From a checkpoint of a small transformer trained on Wikipedia: 904M tokens.
Each number is 500 + 25 x the weight over its row's rms, rounded and kept within 0 to 999. Layers, rows and columns count from 0. Numbers have three digits each. The size before them is the row's rms in percent of the matrix's.

# o: layer 5 attention output (transposed), 512x256, rms 0.283, rows 156-175, columns 128-191
# v: layer 5 attention value, 512x256, rms 0.303, rows 157-176, columns 128-191
o156 093:438498517481532519486526520465510499467496477513514461504533554504556528487529440511506491509526493492447473488492513507507490475493462454452491506538491481552532470541525512500505542477491472
v157 104:491454516517522522572489507478445488513559500510514505539537508485474537536522503498487535510435499506472477490501498486501542497431484541496455468532480510512498484501506514486495452529526549
o157 099:514478472468489479487441498479493485483506512529489492505503494528494561461499505514461520463511510491538521486503479573474474499502485536490507511461508514500506540506498527483504526491494481
v158 090:496484471462515517478505546521527486474485483464504515491493495478501507493523525483455445514530505530448484536508495477510485461494543472466470472514515484479554485469535504512493500538534468
o158 090:546550519499470430554496492498480528487504526502456530506505510486501486501452481508511515474531490466512493461511502547521552474487478497497480463468519482500490505499463487522477513504477472
v159 097:514514500497469479479495486476463523515531531497528433517481479549486516497499500495491488528487529490498514491547544492479516513587523475503483500550468468485472485473479488518508457524468465
o159 091:492466507542524504552499491549499492488483490487505516492454504487503465539504479488445517489529506473476510571473492468537492489496499509512483527517498496496532522484497437469501477495525525
v160 096:483537468531470531458496535498485521526557510511491533475531521432509540507464525494490509484508472507534506487528516481485495503465499559519476479507508497492500455452501507460448500500533525
o160 095:478474514497516524523533508483453502516539512474512455496499494513440523520511489432491482457462467487457512518503456510514493542519493511501489542495498462487503496480494469520519546495508521
v161 096:482462523531527444501497503491524544508486483514485562481483498502469521520512508500514540544480481520502455469502523532462511473499470472511499478522512521489477547527507490449520486512521543
o161 097:472507510483520532469471518466510494491488462514453496478544498492485502502523535475538529498489503500473533511495509522533470534472501507513489494479527490523494443479512531495493512459476524
v162 095:496521488524499444526501502486529501525483501501494514484505477510456499497525477537571516500518467510483531515519503524521490440529496515499467488513504509444516489461524496513535496496525509
o162 096:520471558483489490504480498513497483508548510522516549473510488497533518517504488474536492528482524513501507503514449490577480466570486503468498483491443551515484514511484540466532490488493462
v163 088:453466486515478491471503528484481494521492494478505524505515447484518491483540503525477526510531480506489532509458534454490510506473462461494527471461500464473498477531536474499517514488496516
o163 090:465504519472490514511447431492518472495497483514465512492484521448518471519520486500516491489515471449502531516481477513499507562476510474545451470532502547522530508538464506468471474537497468
v164 098:510436530509518490487521486517526500476523497470483499490552540480498473495478509493491496519525518516513489513514506556503508535527532468516504502470508485555523506487487446505505510494494452
o164 098:466480476510497530497485513465492497484480496505506531496499504517498464498491512520523470506522497489519459456479499516493473467458506483499493524489495487521504510566490517504524473471498527
v165 100:470484488509546487491503476459540516505489517513507489505498528503518498526506571464487470479520556481470506518514483470477490494541511497507515473482528474526474489469565506479504488469513484
o165 101:520508495523522525453488504530471439508502494545544461511464501552475496509470450503534527489477486460516481460462498501504519485533521454489488536496494479478488489500495472515516495548504504
v166 085:505508481489524505488509542551500463497487536502491495528478521492461492516478479498490522509496463505470521458518489507488502517501480512492468509465533483516473527470532507501430511547499523
o166 091:508501476524523485558491475490539491474533487491492543450486470548546521492537473512537519501490522495484500495502477513501519549511512471516508513501510494468538473514440540483477504502544502
v167 091:507499478522473513532498502501476531489452485479502483501480535503467478481470482485525510497497480496497489510491525442466484544503498476491507516493522511475507490503497514494476508511497467
o167 092:447499485494497481522511472535446523511496530479555496514512486449492492478516550536433471499481538481529513510482467486516491509487496461485484521500485500500490526537496482482488520506507511
v168 101:513469506539523520503485481499516516504516491477523474499524514537491494524508483481507498497518498483506501485506500499502476553544508519504485504520548509483485475543491495527492514526514473
o168 099:461496530467549456503477528504520514526548506534563471515505515516510482470480513539504528505497502477482499491485505523478511447526489503487507507464511496484490483476508507490513505473505479
v169 106:455522491473496495500539518508516549510493552521494504477497476507453453471432515498521473476523529489488496488505521508494522509532483442493509457508517545491517486504446537493519525501481460
o169 101:506496497515473545497521471468478487508473456522509537481479542507515474542535497533517511492519452495492509520506521498530496437480479447503501463500510496501491497477468490519520467474563493
v170 097:487519540467515473461507513460544550486501545488556517503488510482483510488492512514500528521510495492530461531550457508497513515512525481517527509502471536517520459492470522495472495529481477
o170 100:481511459491516517491525491507460500475449494524490507475492499483474491509477523502464480469491536515500521509489513491521521477449511457534462472541560500508504494510470446547522491525518463
v171 092:497514434482489488492455545507503446539518512496488520571473478514502474524514487454533520500514481496464519522511567479526518506547513453525509552480510519500489502500482505474485505473472470
o171 096:473496529496544448434518483511529512515466517526506499461517499498512513529503483522479509493535516553487483519485463509514495464545540486540527463471516462465486449533473504491519491537495490
v172 103:511507488518522501481482463519506462531447474518509490442498482502550480507521422504478523502517502506526528489469448509512508467521504475444527518513537553527501465505482470513493473462448475
o172 096:521534482528488547545499510517470475460496486493502525559516514492524461516511546543516460484471533504476530508556499498479501471565526482519498475480494524483509495499504485473427502485489534
v173 098:494557502478479507550510439503444454504527489492499523542490515538499526497526487521459501497499483507496510515501502500477536480469486490473510508489563487464503532475516512522461508477521518
o173 096:511492506520492471488453499470488453493486502498499499503494506441483500478527496476511484486439524507545522501524493503475473529490535517482499515525428487514482463501495509492499544474463486
v174 092:466498513493532507513463550511523479516494486472452506490503471501519469496505480494516540521509544485498498539482487492466487481503470549492482514545489517514505490535473497469543498493501472
o174 097:551532527475519558509534528484492490481498504519542477448529479519474468494518494513510516516541506464486523486495477473531504497466533488496521480485534461468509519461473494550501507480472500
v175 094:483495490473495481516507491525508517477476494465542516465504493518470485524486480485493483498545525505501517496499521542521448486487539466531496526496513447508427532509547518521517506491506463
o175 091:503522516493530499461507498494517483555504485524493488501491527455493497498452475516512465516493484513502489469540523510478503531496487485496472478457543548517536524503518498491459512497479478
v176 089:504517512504500464510476471504506456498529482535507520480503494512527500536508502483509472500477481507534529470516456511481522452539519523489532543469539509482512487517466562540490469495451447